config = dict(
    n_head=8,
    qk_norm=False,
    bias='all',
    tie_embeddings=True,
    parallel_block=False,
    init='uniform',
    init_std_o=0.0,
    init_std_down=0.0,
    grad_clip=0.5,
    warmup_steps=200,
    schedule='wsd',
    decay_fraction=0.582,
    decay_shape='linear',
    z_loss=0.0001,
)
Each number is 128 + 32 x the weight over its row's rms, rounded and kept within 0 to 255. Layers, rows and columns count from 0. Numbers have three digits each. The size before them is the row's rms in percent of the matrix's.

# down: layer 2 MLP down (transposed), 2048x512, rms 0.0703, rows 1472-1571, columns 64-127
# up: layer 2 MLP up, 2048x512, rms 0.0542, rows 1473-1572, columns 64-127
down1472 085:172144080164129108176117122150100135135129117202150077168075127143055130144144072142103099137178123107161021093126150083141186136138137173116100123138129152126108181125111153137214126128148105
up1473 108:122115139138131078196161187123084135145131117116151119171102168135130171156170146114142174187148035124088207116128103145176093133118126088126101122133082103127106139122095177177105168143145178
down1473 105:122115096073147104130076104128152154127117147054098114084117088130175183157142162109165120133195107145084128133154090194138157183083104145134085164137155124138103126116182122136144100094104171
up1474 097:101123068158117165135187110101161121070100123089074137124155120110167122187130105112093116116152077106205135150144167186142076083118101114152133111134109148101138115228182095182094136142132105
down1474 096:096156183100133100108170101087116164122100125149085076165093124107102125095105110120074144140104103127144122169140157182193157122094100176183089109143086136147131119201150114119114122151169119
up1475 104:142159211132094102150107161120136099126099106149173190102116186137123075125081083128136147140186076183119126139112118160136144167124068146177163123225140140060085143160109141134141136158103115
down1475 109:170127178172102030136108173175094141151151107153118134119134139143135109082150148179063141149141138151125119131138108131130088159142125161135125079144135164144106132091129176115124129153106079
up1476 089:184123154142133156131127080130099130187116107122164119184067158111096118071135104130141143149129107101153119184175134137117147103121136136095134163137088149049133076109179076085171148121102094
down1476 086:128109095153104098129119131118137170095134146158120155134126105105111150173117111115142110096109145154101103140160098121157157083098163125152097116166126140125164107110102137111093134132124158
up1477 100:106128112129077108122123136120137163144110142058080128109101119124196066122129171119069152132193141135101055107085150101097120131090163123125110141180116106151153087176139100118139097139188176
down1477 100:144097137178139105054160139111095133114191093165108121102180134139138144107145116098174140099212112068068101130163076152113119061118085119122140117137049135120054170136171203126124106119137086
up1478 089:123154126092083130149175111129134127148137102190128112157115095150096170159068140113143151157064109130090094140131136106161143082131085165136119126132127112144136137173130163182088110119138138
down1478 094:171112132086127099107130179137158115155081123088126164111179115143108123178145125174152067118104167133165159160154149149118091172154110075144127107076133135110121159133100137148123158075119179
up1479 085:097161187129092152140174131126153091138100160070064130111088105120047140112149120128122126117094170099120160117133085110160081117188116117095110113145130158099145148116179143159140128108136090
down1479 084:097110160135087108164142113172134178110199103083136119123092116123124137176081134138128172111113145152167144142142165090157112176172166146190091164115168208101128141194110108151053157127089143
up1480 099:132091128146126121106144111123154122146109121112116138107119175116133117161145141073141137140057088141153118184117141090140128113145147125139144110125124115164090103083122127080108125152115113
down1480 098:099085158149134131112074134085095104112126133147041110160198124173089068139142194180122126145074069118140125169159086129115108044080129110103116151057178093108155054124161166156128147137094157
up1481 100:110085110141100130180123137109148107084096100144177131185111106161131091165159150159119131113103135130092054116140129129136180136122129178155146122136122043069129126129165149167118138202060104
down1481 094:163175195089176101133071115062131096105121141135157155070124117100145117123120164209180167179132138159126118115127113097146110170097138123096095153094113150093129144077148098141071133100156146
up1482 116:120112180150155077103152184178129133076137112155156109097126145201107138133121110099142135170140088142135164182100146148132111107132143082088181146145112095121074120098060118103126129107119106
down1482 111:113111111102150143105125098092119074189155096105179141049110194203130162060090087040142107199155102119149124142108150213129109082170149157093120138133167062114099102188142120129133093118155097
up1483 099:130143072132084078171170124179122095175097094145095109100160103079178106177096094131123134077053020145154061131159108136125102149095150135066101109093143149115121100136162193135108081157139124
down1483 100:201150090100134139134112132137103133147157123107146106086214141132130128134112157154146132123100104106115082166114098116087054105097167139110087063186116139146169127096164080084141147139136133
up1484 106:125144166110139232165161137151110142148165065131075155128162154195179161137132079140154162139066148134182126100153099101152145143088105120125127106131125144079155096127107172140045122120171153
down1484 105:157123127136147138161124130155060132164145144162147139120162196138140183168084130130122122149122181133125093113167130086116109103147123133119149059158135123106200132098111127124079103095058122
up1485 086:106162073184089106124105124139112113091123150093152149130170146086090164097093068137126130133158094073085154107128155142163140147111123102134132107121122153144131134122139116163177110107119146
down1485 095:145190107127172161130147226137196125168124119105059086134151093154089062118089141178099121146082152169095091124104075115130078153143124157139090082082188138124178139117108148051114158142084161
up1486 118:147135144180141151081214149115113092066115140088081188131172170137141140172139110129053135150095114077160137094105124113131097115081147113171187145165170132105123138132123047139140105140147172
down1486 124:086151113113126126135135194137126172180194109229094214145116177124090092165172102148180156149121152061121096153112106157108172133108118127141180182196101120138066076080140112124124088119098094
up1487 105:080105149100112140144114115177125094170117125082146157116093161155167132143147113149104081150068128126140104124079158114106115121118126094084128158120113102109128138137080130170057154102116053
down1487 107:070106146151110107129117103150107063125123160038165053071148127111115073119075100119127059096134099132087136163138084101138112136147108081134169112137091121127069115061155137148121119097183109
up1488 100:150104211158111109136193160168152123185151061116104133110149154140165122153064160121165167134162095084132220144114177135127130115152098126135105127086089095136156107136126154200159187097114092
down1488 114:118139137142149135118157164105150136164113137109107099200173116171096128136101103127161154090207185111130179124083143148086075070181140155126200106128126096124075104115130171087104172122120119
up1489 102:072080114101125114089114086212151115145167133145125129120103107147122094118135143106098114167102113085105110111176151154168123071134130125052106147136129176045127107148204152121172085108130146
down1489 104:165121104134137165062140124164121096129147144139111227157136090127139122149159146089126054111086153154110104152045136086170127091141123115069044094120098138104135134126123162174158210092129159
up1490 092:129130141131181102077140195141102157153136148043148116093142131155180111140146056145116160145130175129186130102114136086128081083150156160122082187185130123131109120135140109112119176128116156
down1490 096:114130111149101085100174114150164105128123139141146073068142148180145111173108128130140166079113123184108117153117127149129107147067101174106160114126116110188127084093154067145118066168154156
up1491 093:103166166147134159150127078094124132127153169138170177148185104136159068116099147091116095048092087169136080121105147147116153155107132178114138156097099203135144125165196120180136136169112129
down1491 093:096110106159112177084117150060120109120136154072117138135118151135122112135097129128141120111168088148132153085143126134065142172164107087115124149061153106110145154096166076137101170128164147
up1492 091:100195066134124117171084082148160152146107153143125182117087139129147168147122096143155157130119134124140120147100070153113136085132134051113064139099151105159148124089095150137089108094142093
down1492 090:125120144129150138126194171090112172108114094118103107097078136124136023118111111121145078116084118141180135140126149145114109175142157173136088130110154109082145109122173108160133128129127149
up1493 096:118111139149115098156137154075172119135103099159075117124093064100109101167131141140175185109175126130158094117116172156133118097121150122138173131160155161082156118135100143128169141082015144
down1493 086:139184153140120087109156125118114104159150137120104175159096107108172161147172175129111135100155181102120124140137143146060162112080156114095076124197119100127146171184134106174078109170091110
up1494 117:187164115095146159123182146167163202093083156133101133149202165100213135139104126090137115068158146141119142116136154126124141176132098073140097167171187174176147138110109165147096082144164092
down1494 130:102122111184085132150105077150113132071115090161133160111141109152106155154130104096190152048150184124156097111148083124160182123125161146137193150152141090149097174149158119095091179114103131
up1495 092:118091114080125167110107159121149120104188154127145163092100074083205114114120167175099086135097133126121164071122135128067122123124128087108072119186142108167182142130147174132102135117105152
down1495 098:081152118086139139211120118114160135109141133129131197121094093206074103125125106139137157191145073122122142137082147107135093105087090165158116147178128076139118144081120116140044107130168149
up1496 112:124155105162159118126148142147123124086140155104181128129139176050149167105151143090171125155101117121114129115136175145158091103063169161096153208113199132118095198117103144123072166159050098
down1496 106:138165103124129106172084095155112101118156134137162170138144153161177118108029077099143070103129152079160144162124088122167106124118128115147145193077150115122086093095151104128115115109131131
up1497 102:085097115111126193067151146208163084140167175133144116088196158085142136090112122109149162076083080148187123127113090131141167148101128128139123160127084114099167092104122063143160126142119083
down1497 117:118129081134131120121179154064169117128141167101152144093154134115067136093146085176173139126103084140138124140129146115189113173072090139125118121073162135092114107155120048124124136137131092
up1498 103:119100137135142138137131141171137172113136101074048171120092099109078134121166136110135112112100109166101107137130140108118094109097153115087175125107084152140082177176116137083095173151142050
down1498 103:202106095101080174104134119091099181110094124126113158159118119114148095140205099148133169155130133108104125135143166135067120166145061095116102162063113198144174202139084101105117173099116092
up1499 098:093119126093121162117101083138137107156146118150190102198154092104149192125122102144128155144105134097167154141114162175129146048086129176158137130096091140108089157111101150087162066139135130
down1499 102:061118103186121075109096114175165108152151119147100125171155170121120096170130095080140063136116116143155105094115116164106166116151161128110166082166170185120132170115117065151140092106148071
up1500 106:119164161125155182160196067145063159151149122126139166095161098101128161150171098080147171113173120148134127141182146161153113124086100157144094108153207109107164149110129161177108149139157161
down1500 118:149127092158115068142084128148146177191138166119141168146095111091109175074169120175139127111165093146128205145081193155182118175088120152164150131121118098138164144096069119099116071104119098
up1501 087:144204114119173115115100162124122086105110062149112179119140101141170180092109169165154105145128135093110115110163105125178084156186132072166188129139070088121124112062123167103112147131092166
down1501 092:145118153141087138141047112155120116080117172130105180088138143062078108174164131165125137109108120111097142155141071123127066131128102077118127153137096183144095113132168159092073152087183159
up1502 102:114140076035137098106167158104120121047136087091168105114140047108113120144167220132144159147134132161106119114148162128156161120118113106097155117119160136118143174128188162162114147092099140
down1502 090:073072095129148139131147154157137131107116158138121123173091147142123113134166128116183150088127118110134104103161092137040164108120129092188134112093065180114098155133162122110125125122126150
up1503 110:100126093102131166198157135123160127094076131149104143176129173060185104126100060072118074153171099175164128067209146139149158116140109109135131107159152058205143118125151097078111138148137118
down1503 099:122058097063112142158137077104133115132114121173090101215118174123195090082168123101142171104085077098100109131092131120164181095109114089122101103084106143116141116165137146126148129137154123
up1504 091:145154099143144067192140110120171137134154129131105078162148118106120132078162163129159139059164135179107150107164116157136129131174154172147116097148113115109209080052125172139104073126061153
down1504 089:091051095137082108089070109067085128146098116106142132116153130139118081160142123124158084063165109111103146114150080091104156106069051164129149095080127202122162122117133109093056125109119158
up1505 102:114170105130126075110111114187122122128072042067104102154124136135153121119192162144138109149146136128124137113117129181131106149134115163097157150138121160150106162168098073153203081177136146
down1505 102:144144162113105141072177085133137104060156153135091112081135079117180115142131162186097104109117151076175101144108083219093134156140169169113190177157124168144150100125048082169093114124131093
up1506 102:096078111095139115074165114107103114114139101177099122148138172137107144106150149130101168089109138120034094126155125218070054104161154104093117145123089175147106143127153125112125174170072142
down1506 093:100122113057173124104125139120166103124166150148139115109108136101096127187171107193131156072145155119106126135136175103075144103141108061097070128101085188172120127102149106180132116113018139
up1507 109:087130127112106137185099077086108142095123086134143105161069185084104112142087102097155129161136138084089146051158100170142119107102191198141157137098153198071141131122115093090170142181103164
down1507 098:158118154124119112191069123128153144149138100105154133129117171130147164093095160080118151102158167127079128141143101155180078105161160121114095158078097177114121085084098133140142113165119059
up1508 107:141113089098134132137150117187127122130073112084137178124143175036111144161089094081134186156171157089119109111136111153140036051146145119188111200088146214121128074134179125177141129154169152
down1508 114:164160202106152102136145119140111168124125158129096127122151097114138128120158100129073149079064095184062110070144111094132097081146134058111165096165142181137159162064182106094164136063105090
up1509 109:177112179086106160102176109136131138068138111117123146135085132100113118146046127159071128133170133071084150155161092117113099153080139119126150176144148187130122154163095132167114150130140122
down1509 107:155091129182094116109133136146173125141114053133127133079090080069115160146092123163123158115125082028081146136117193111101130133104126107110092167197094130094104152151131110124118139133123084
up1510 099:199207144139160150111142146070156125154196120101112105120125032114129064128119107159122153144097137090138127115130095201103107158097100132115141138162120072046118099129162071129175088138082093
down1510 094:096103090151152073147098163183134125145159163092143116147116130093078105142107103173148100081096085096108114066093184097129136158152161166176087154114067139127166121090144126168143181097119149
up1511 095:116136136098182120118090082109162116119171136134145141122078164129126067160141149170124136164156115120099107210126129148121191115162130087140100103109137091102107130172168087132126173137082101
down1511 088:089101167149107131123146185123117141069107104133126170150121153199140089159147122133114115080150120117102137082124164128084124140122038116113146114094118095106100132157194180047142123111125101
up1512 103:086092053137139100179118206123090164099091124056144066138092118122132123134136105139100122110142101083142118151065160146106135144104086092089178132205116112216114103118137090123119088073094128
down1512 112:029112115081151126154120053137171183112092114106151129107068129075114124190105096126135167122123096085078106120066109156085158094162143143074142116137095070151099141109071104080190099082053100
up1513 095:122076115074178078092158173106155103215097146150121127090089151174103149147078126099107091155079167168085097130144184107112173166125188117126168102123143078123172086106174126169136106107118113
down1513 087:176129112146090089087173102112036060056110132088140119156179074163088113129180137124076110092167116157136118117151158183123113091149099140117100114138159125127118163128129079100100146155131194
up1514 089:187173100129098085160160142098128141139098114104121163154170120113172126126115156158128165066121108131124157142128141131091119085092095080096120177206140131146140137175107121082143137126156114
down1514 097:082099149161146213128111048114101114030110115135124156169103159146077137160106080071103117128170132093132118136124132118136107145122096110062119128125146137131132155154104099160107153151095075
up1515 086:192101134071173117139142139162151132122146085119184196093142116091129167117111094176128130176110120185084174078156095094126181118093133151093104153137084181138174087162149132194073178080125194
down1515 098:134178115076183146109124093075191113207137134106167143096124133187123074156197081200089159116158104103138119139089094097115159151164142139127153172143051104124109111131120153190179136151124203
up1516 101:151138096098118149104111169178127100187144163158154111119114103172212124206141130123108180166155132102198124160084139063117098104127133123153094124171149131128074110049154095163120119139144196
down1516 096:141134124082108112081128054187075053140148170090131111122150087121149146128130156151074187124170161076192119117122115108143125095109090093154164093145113151166075177099175120125091151135114135
up1517 090:147102110139126102169141197155158068079111114122096113088110141113077102178107124113142103125182119087104080148177207154147109167120204058094095109101223180097150132128180175144171070075153100
down1517 090:114058172117148132103074166171085135058162098145142063156067156086120111130132148114176078106123134128111112147098058131103073088173162108152123146114134120111139161127080089101134127102164135
up1518 112:089121114137125112089139156061125124095146150094163174150118133156082157173147115112149103087126170147184147095072121185138118170126130076082210136141085125113102085146094071150093079155178125
down1518 109:138140133184009074101153124088166153114110126126126144159137139170145112131126165112225127176119089103104143144073107121128099081084059169104156147145164136146068093116169186185145099155116081
up1519 098:151068102039163189186127097192139034105112081184064072106113112190154137122153092153105088169125140056124159106096147102124168092131145136117107118112131129114170149137098115121128110154135087
down1519 095:162086089093148127162102166115085096109136085151128167115141130111101095155134097114142071093104103098168037087167089149138241096141166119119118099172124133146126123108093103073129125104094086
up1520 092:148110152128094139155155143135119204117124105090194054176131209072147095177098053153063121134174146131142178117077133175079188117128116210158151135131123087116121143154163128153123116162106109
down1520 097:133136152123123137125149044102168095126095139125121161140159083136137151154069200137123054102122131161099103107102125098140165164150120099141119145061162124116160153112188093108091146159192101
up1521 094:156099146178170181083104174134126154079097117092125116165144141123092143147083150114122128121198172142120181185151111076083178168083111096157078160143139133119119081086132149182132110134175210
down1521 103:074171124163126174145149124067146122168086163120174134084144158130084119107192110122125129126090063076127054089125134135113134107119181159128174158123163099085105146187116028143181204120200100
up1522 105:150125077203116075120167149111105121147083149108148188153127101139157057107170144057174120128106127093100179099181109146103115139084102128102098094115127108193133165100142123156138121121179090
down1522 095:117153131109164096086127122137122135144071102163083174146101141151068127103140160125148093103142166105138161134102118134086082059105109168101131093120050178167163137123144148129087102071118172
up1523 100:084145095085106098157140165149080148124115099079110127131115028075133090050149150165134088182143098143148101133090153146155094148158151100145147160175109140131169137104113125119104091178125183
down1523 100:110167187177189101127110167161120130099145162120132147127105070092148128103119098132150171143136161149083145061147105146123086147149106106127106105102113139110107160118091134150169076084073109
up1524 105:137128126158103117105127116120136072179155139124132094158107160122165153131193146178051153151153100131086142132097172112125089134121254150105158194140082124120127150113078091139084137129142137
down1524 103:156135115139131082127116094112100143138142113146138087114163122040136137123133148105128119155148135120104149116086114137099076093160175104121128120158089099096136089066111101116161105130096075
up1525 098:144176091131097135153135107132188104112140119130102134108123122145135125118089093111141150167118117121060084106092106157188144146108133178098107129107143113066138211171148115156141079067206149
down1525 097:182112153089116123075134088084161108120072135092104161036084151142206087143135142104133096177153137123104160102088115137155121098162168131106063150093008056066123206135152148101150130121165133
up1526 111:124105111104095162108161152143192087105129098124109189067209174158175118104107122104136168127125126151154149104196106196162178155168106166147137151089092153091136165132134083134134146138139063
down1526 119:138163130119099170110137110118070137097144125028153145097138162149155157183150073139149167164168095163089137124156117126125113114148097173132132110141195094133112120138089128153119137127155143
up1527 107:146096164111135067143095134102146071126120152141120080173125156091142107148106147144166156098175111123133086151131103113109160137152133076078122188140220127143130149124135105089093066124118134
down1527 123:124137173174118153140095117141120131131104134089115143131167211146140103122143122114103114135089170097134119163180115125103076122163206130107091102060104096098057097082142086111105113147108134
up1528 106:130112151077106087092139170122124116090049181128088099121203141169161121124186169099143155109152129145137152123132110102192104150142165125168135178116106118157160121157141175204133152165128142
down1528 093:114151144050123138117090136152110134124106108125060094111101137130088128172093144130085117130108083139135092019132143109121132114118046048119162151124107128203125151107159126134122188078168122
up1529 099:167164113203164081147166056206127117135119078156180145103128079160128120157129166199146069188120167073123165183127154097167145114078062152136147153120140167120083166094084114112144114113123082
down1529 087:163150144146140112128114133122108135105135124105129139078145102132094163160146077147156104154144134118101143231120150157077115172116101158104127078126207141123137127125087120082138081115134175
up1530 100:150137149129136126076115108107185115131118163077189087120087166126116133126085188149180107135083115078076136142147153123114108204156106153093145164133080118121113158118150086159100095165117119
down1530 090:120103193125143119107100132176096141142147139109069078140075086147076130140123098111138107161116142126121139114190104149137112161161139166137131141146085147087124085090109121138130075134125080
up1531 099:195129196051078135125138133137162166142148160134114087125119143170099107171153143124153124082109073116153118110137191106125153142108133141161159099140107094081075127145117147101128126117043108
down1531 094:132150107049123149118073173154159100146165127128137127158144041115075065156135158128124110122121097077082118154112120132190125144121099079100093137175110123135070068132105118164140122134149116
up1532 093:102133129116123135175110095082126170129116109061165140129090183152101125175149145054139123109062076130145166136102103122148101175119160111134108107082164127106151105117133057138127136148088131
down1532 091:144134114104075095158137118099166183139126125091104156058061136112157092118156121135140202155103154123150153118094094121129115164128135140184132098153198163157128171083177162147094129062144162
up1533 117:127137149160225088162110142166128108112102138099118122176104096146145166100116065118085133156203156154159139116116135155154136140053130184118146066159080136118107164165073121153185114090108116
down1533 132:112153174121156112149085149145177175115133115089167079178140107102112137151131127123203097116122044143183095108114138153111157136098190181115109098133149114094117098137095162083150138154086117
up1534 099:081151182084122080150171106127171108108142082086077120139052077076177086100085171144148164206113088096138146091149108117092143144149154101068116148094164169127098069146120044167127118203107091
down1534 097:154144153126078143169165094112092129140077159075141126146103115121109134084078177107157141119106098116104082071081147102130149169187160131059145152130063122080153140138148137154100159106135108
up1535 105:110184095102148184165152138151149116141075125205159130127087112139206094107181101117133099136150189054123128158108195157156091118148033092134107116100079159159137112118127096153122123169120109
down1535 113:116119106175119117156164168115170115188121146143138112099146099158131128067127151101129145160113153131125128100118106138155164106154095204141193193129150116118065133132136134099154144147056138
up1536 095:104141088095074184091076143124130111134163107129146111097171105144126151133101105079130158089146171129117131175145120129085097079139083095181069112152121134116131106153112130143113142105051092
down1536 093:122073161120159163173152133102116175121142111157144084159154137179146102171147160099107137135162105170084090155122117072196133119124178149117100110116065103122154188132134114069089161142107120
up1537 098:160137160128189188161160129087075083109086139121160111168107159092134095115154134116120107119134137114122084119089118172122161144099069070144087109119113101183097140109128110108031181131128134
down1537 097:192186175137123143091139142123132209077118130129154181107135132144115114118086140127183120114093106093138200163156144114101109178104103111141124170087192132116088109115115151159114120106133114
up1538 099:165133163105102157072145167184117148175132136089116123142141119111103087131063166140102130134118117134144114108138114109119138137132090111098119142081138113102156104150112129074138061094146145
down1538 103:124143101158057145102091178115084100112108092170172119152145132152043130127164106139175064081118072134125109074097097102105185105088154212114176102151132170190089187143179149104107127133135126
up1539 100:100129139091121145167135160123110112141097167093109087120121178136142122153107127097110094109124131163154135149167130092141148151170101139114123092148091127135127120177108179113117146157062149
down1539 091:189123095123072113199100139133122072115132180089152101158105160175090141135090065127148160139133082152116120122117130104139085169154112182143153115145156118159166148125122097109126141087147129
up1540 107:144094102130160057120107142108170079102078125065167112109081126102110147133175150112132114107142143118121159130114108128090122123176129107131182106060095121142144187116103097138166049179087151
down1540 111:079223153126221143189090109151144102050137121094048168121198113102117156138155156122134128106136107135090144166196148142110159119151134102136132163138100121113119144140051043070161125207141127
up1541 103:064111114089129141104106191119129070113128092097123132082134060157158124146096115115127171082119071102121192115139104145123136134174141117106119166134136151101114142083081121117145164110116156
down1541 097:100177190154143133175161145108135074153148111113128132125149094106137121129035057135114171116131143151081102120149130115131123123165144125078122083065146133112076165154116106171132101113179078
up1542 099:157107140223145101110146153143159121166090079078142117079172092101179149133163123105162180114137098057163157148200145147157121094166195072131099095129134134143177102144107126080106111156123110
down1542 100:150079115083166062177114206169123079184159114196108100121104139068159121133176160180168121112169105102109160149155141155126089179136140103131083086147083139123169159086147115144094187173147123
up1543 102:106133148174091154145124153110126178130118117187096136088110144111120073140106139101141084174129075173109127154140101149163108120118100083168154164083098109119129077102150163066055144205121096
down1543 107:162138125134081063148109142199071129103134105137071131103145057127032058166146142201127143104082176098131149161122110159141135149143120099093131105112094091171120137128157104165099197137129109
up1544 096:148115119123124127179194191144160131098133125114162104125106073124166128172135118120049045131144102097167112113208117096104162175171143140146178169152135164108133082110127130114148120154069122
down1544 093:120170138106098125119164159138119082152136103083142111080106094171139083110129092212137166142139192151175132158089088089124119183126111162144162144065114104073144111166111145154151148133152101
up1545 094:157137156119151109132153162071121135136111186132195113110085182147135139117143127088147169097179141122133115159154163121155130059167143109134109096115119130195124113118150142144111113138128094
down1545 092:099104176135123095118090145156109114086179147108166143112156132118123101065105149097120168037088080127199095111141116093125102084156202175110140088088171127097164158167164116134175120066112141
up1546 081:144099168175127150150140118078065077123127055115139111113104102181139108115097142171120134174112151120155110164151082055088115118096117121180108125099186110131171079102153068124086116143149193
down1546 114:135152081016132119104109144200164102150152162179111118144104156109119120137153107106113095042091127131149123085117132175163156182114145100075124134165090150123138199145142160119130130085116084
up1547 106:129167075143121088135128110123079145131144156155159188096104094152101190118138162115105132100139156103134146040075130142127110147114155137116137124121184171188092163069105114126091134154148144
down1547 095:121100165150147147122136076145153154153144170133101057088141107139160145149150127164126129085111133119119104184109124192113191126048033123138109152128121122172134114161090128131110134145124042
up1548 109:131210178131144097128123111140147091170144139156077111184156082092122121091148144128140179094124103087101171088157151128109084139176122147053131125131146118127193146068151127114142066175102124
down1548 107:093162176142101086146123140124050156165140118160126162134114111106052094110160091184122159120083140135131132108155142078152154140170158139104103134136144095147142138097152084055117126123091127
up1549 077:127109101149109130132119162135120165079156097122101114190118128108120122044118099116146097096121134118086108141103150160140110125096141122104083155051173133087143140110090151039087096150139128
down1549 091:144164135122166150126147126101106099160132126130166155128172176197133131160163109150122148164127123158153085130140108088074156138167176144108176083169088112133169152143154116126141192147143151
up1550 109:143152150160136136135187116124139148105146144097160102120133104129179078107099108080167163157132150141120162139154150183158116116121107123154105102127080098107175105149171116153140126127112108
down1550 110:088128140160172133101131140169112127124131145134126142090151015105152116105133118090155145141082153115114214139132169165159077104106098191119168095067166132169140133124136113140099104122183105
up1551 099:144134122121159128139107158131109141089114147065130071139178080131136063093166098152162084159124140143129214154189119177117111101095120106147131171096129111124112115114144110126109136114131196
down1551 101:085101105134123104117079127093109209100135136144169127103140104095157138125164129162162141128120113127157115071072137136131129173042178117113122127115140098108085045164130127105129180062160132
up1552 092:096148108142108112136151076172139164130162098145145154123068119082146137113144091136141194110116150154133119173191092133129101129159121160133064105164092096076152097112130146100142109142063182
down1552 100:120152108099118149128127193102137141141171121120110120144100164074128163086158134105128120118165046145163129086102061126137139069157114096132165129157187144109172173102129165120154149103159134
up1553 095:145116117121146136081141157120146094120136177108176064088147112137127168121119107177086190121112081112098102137182130153110105129142126128128114086083148172150108100131122135136132197123143115
down1553 104:128161141105121134124157119126138149171146144131135057101115126129116143126171096110154141114162146115075141142123162129121087145102079109186184154095110082103086151086133179151121150136121119
up1554 086:114125203119122124124092150141141100156149110103168127152157085175087122153137150092072087159113183104084153172128169095095128204112136136154132106097124054121126119139110090123165138105182108
down1554 096:134121126142090155131179153102105180074113163143080117120103194117130094109124118088153100089112136170153121115163136147104172097135130077092167211150121165141113171153135134107107154116086100
up1555 098:148090185142124141165085103133145120099096106106072115140135130170122140147080089134160090135138181191144149090058118152118094175099121113098087139086149127110123104131129090127113087162133172
down1555 104:132144155119063130143157154123162161144079135143107148134165059125187156129071121169135100165140103179102155142089192127094104130135202103154089065078137138109148081120105137148125108128115140
up1556 098:133084079167113106119216123143131148121084131167159112182130107179108193173094103118202126114121190120106110135125108085172146139143103078091162110142160104168177163171117131071136141132102147
down1556 099:196107159142160101207134139099136135142171166130071113115130089154065028139153120153123158121122138104098166121162131180116133094141101128166108053095136098157152108129100118188210188119194099
up1557 090:136069132098162107124171174067122150111102063150130085135055144094108146090095161139102075141238109169146131133159071106133163152116065156155104114134129129213160108172176126163131144142136145
down1557 094:109179157193124121096152133070143136188144138153109122116136074117134057174152169104164173104148143173128128114119083146109085098124161132096081147153100116135169136149158168107145100081074112
up1558 105:065152114144149102124147182144105218141160131135155131160172112063120145127125072133180171181150144163128199168167088189150111092144111145122126158131125133117135094111116148150078203097115156
down1558 097:127106159109138160121117103115112110129091133139076101132124124141139101094087114091207118131089080184088088184167058124119083123147160096135101108155122171165165165097117130144123128139173126
up1559 102:147190087108089178071127098136140155124136181094081143102173141144113151184167178133169090098138136146190109154147089146072132124102080142125124141123064111135117145152049136126105158157095057
down1559 095:113153191134119120147144096145146134072171140172120143151050100128078110189116144111123102118158111135100140126145121199124085156135114160167108117186163109089187109164151079183155205094118153
up1560 108:124123129060110074124125127113139102114108133082146162150103144104098101158096160118090116105136167158093110192100087151162185118163146098142198119172162138147143120122098185097109134114100181
down1560 107:073081137047120077137154120169126176180122073127116079067143111157137105078128108126101125133155160113137078172086104122122150103125149219121176144082113126065152137091116094139089151113141148
up1561 075:125110109142117143137162098103186144102121103119186142139172135106136124117138079099104087159115141091214118109055080072161113083116147142168115138111127140141128157161181134110141108086137125
down1561 088:169119105126190128129123171078120197111106103079165126126122109033148088152144113155152107101098096092132174163125166097113138137139121178170150147151190047157047106130107144133115179160130106
up1562 093:156117054116157085129094122122122139151088146175090151146131135141139126108103110153142075116127027100117102096135104057078163130139126090110127123157138176121071137090145086136117151085068138
down1562 099:134129151133128151065211104131130101214173170120090145177113099085116088133127134153130107091071159146117074128099152128147172132082137146118095198147222167095159151094160171121138123063096154
up1563 107:130120120179097139101161153059181080158101122114090140177099087161116123107175108153162164082097136121111154103139197148091180119134136145140188115145127125099174098142127085116133093151123152
down1563 100:174150140105044168101170119120171123131110132093112113103076129190075180132157142157197093103117194186162087126129149124094127077048182092072078090162089110135135107093137173141088142104120117
up1564 089:157149074129104115096113110126129155180141141153163050138098151127152103114165127147124163118160131077106153144131123100085188128125088122151169146150109115116103130146136141109150124125151132
down1564 101:122116079097141161057066086158086138084155161136139102139099141123145150152155105097108115085110159072174081143153126098154093153170047069142120127167085109153126154117115143138075135110169148
up1565 082:107146168154142151075113042087171099123122125180139187104107168093162108159073102098149129099127136153149171091113102041144113088162103099116169135109126087168140064159138076164067061157151158
down1565 091:138149138098133169175072181151149118166177175098095136109111159111060174122166148093120143099066166180110155166150155179121114169084109163137136092121170132170173074108109102123139120072059087
up1566 097:186135133147056078171101109116122151132114147115113122115125081122162103123132080187111113129089137134058122144093073104118154145124129132142123177166158100159131101123140168137147075098077129
down1566 096:072138176113100084060137190126132138069142188174109155158106110067184130099221128148141080131158119094164111155160166135101091150121081121140169108142097105097148162182136159137096176139136089
up1567 105:134138154159121068139163136128171140142110182080150109123127140074149085113110171105097047129111160123159151119139165128148169134166151145052141154206146130170082050112142113101097047153140091
down1567 101:139147223158130067129097129113129095084110127155159138159126097129112082135164159074127069120073137145110124140132167120115133156164125151090099089140105162150098131092124163059117106154121145
up1568 103:102136128119091160113088144096106116151183098128186097169110139054114129123121140082163141064121129103134093157159116129162106084109079088145148087117152110164104129106146116148159104151097137
down1568 110:114124122161172137168132126136102134132066132124111094034113103154184112102171160131134120152124142114134091153104095129169106106136100129085104099127125034068091094105103182147114115175133125
up1569 080:145181059109148157058140076175109142126093197126120157137124137175103123185129144151124091153131179153139111122120085122111157116133119122177080078178084128109129155113092057089079100129088143
down1569 097:108119089125147165175136163135111124111149130133085111144118119185046109142100108151113101155099138140107085197167152143132128115123106132096068156132140228111123109114124111041150066160144043
up1570 103:164122152095093124144159117153144178119138165101110172163091158130198110193129115160091149135193100135131138152139067118150084135122131164175095119175119142119152089119142129140127104131111126
down1570 113:181142143083113068183103121102140101131138161123140136196088153093141139113181136108126102152136086097150116119128059190088146175081101140154135130154072062136138146187170048196130158126088125
up1571 106:160152096120124189117140159094129127159138089141173149054157144125151119123095104127168128139106142118131130156159128150107169196075145124212130122149104156130146075172140065096077176133157075
down1571 108:115175164094121157098144159117142144104149162100133177115126121170136139086093057170149132168112118133054101130132141081148126170150081145120125140125150130158083139103152116136073065142165151
up1572 096:126149100145098118131218119148093074109166205109133132144149140117121122098113160140155104113083069114124133136160165108131182079188127120102132114072107113100132123144134165133104083119092137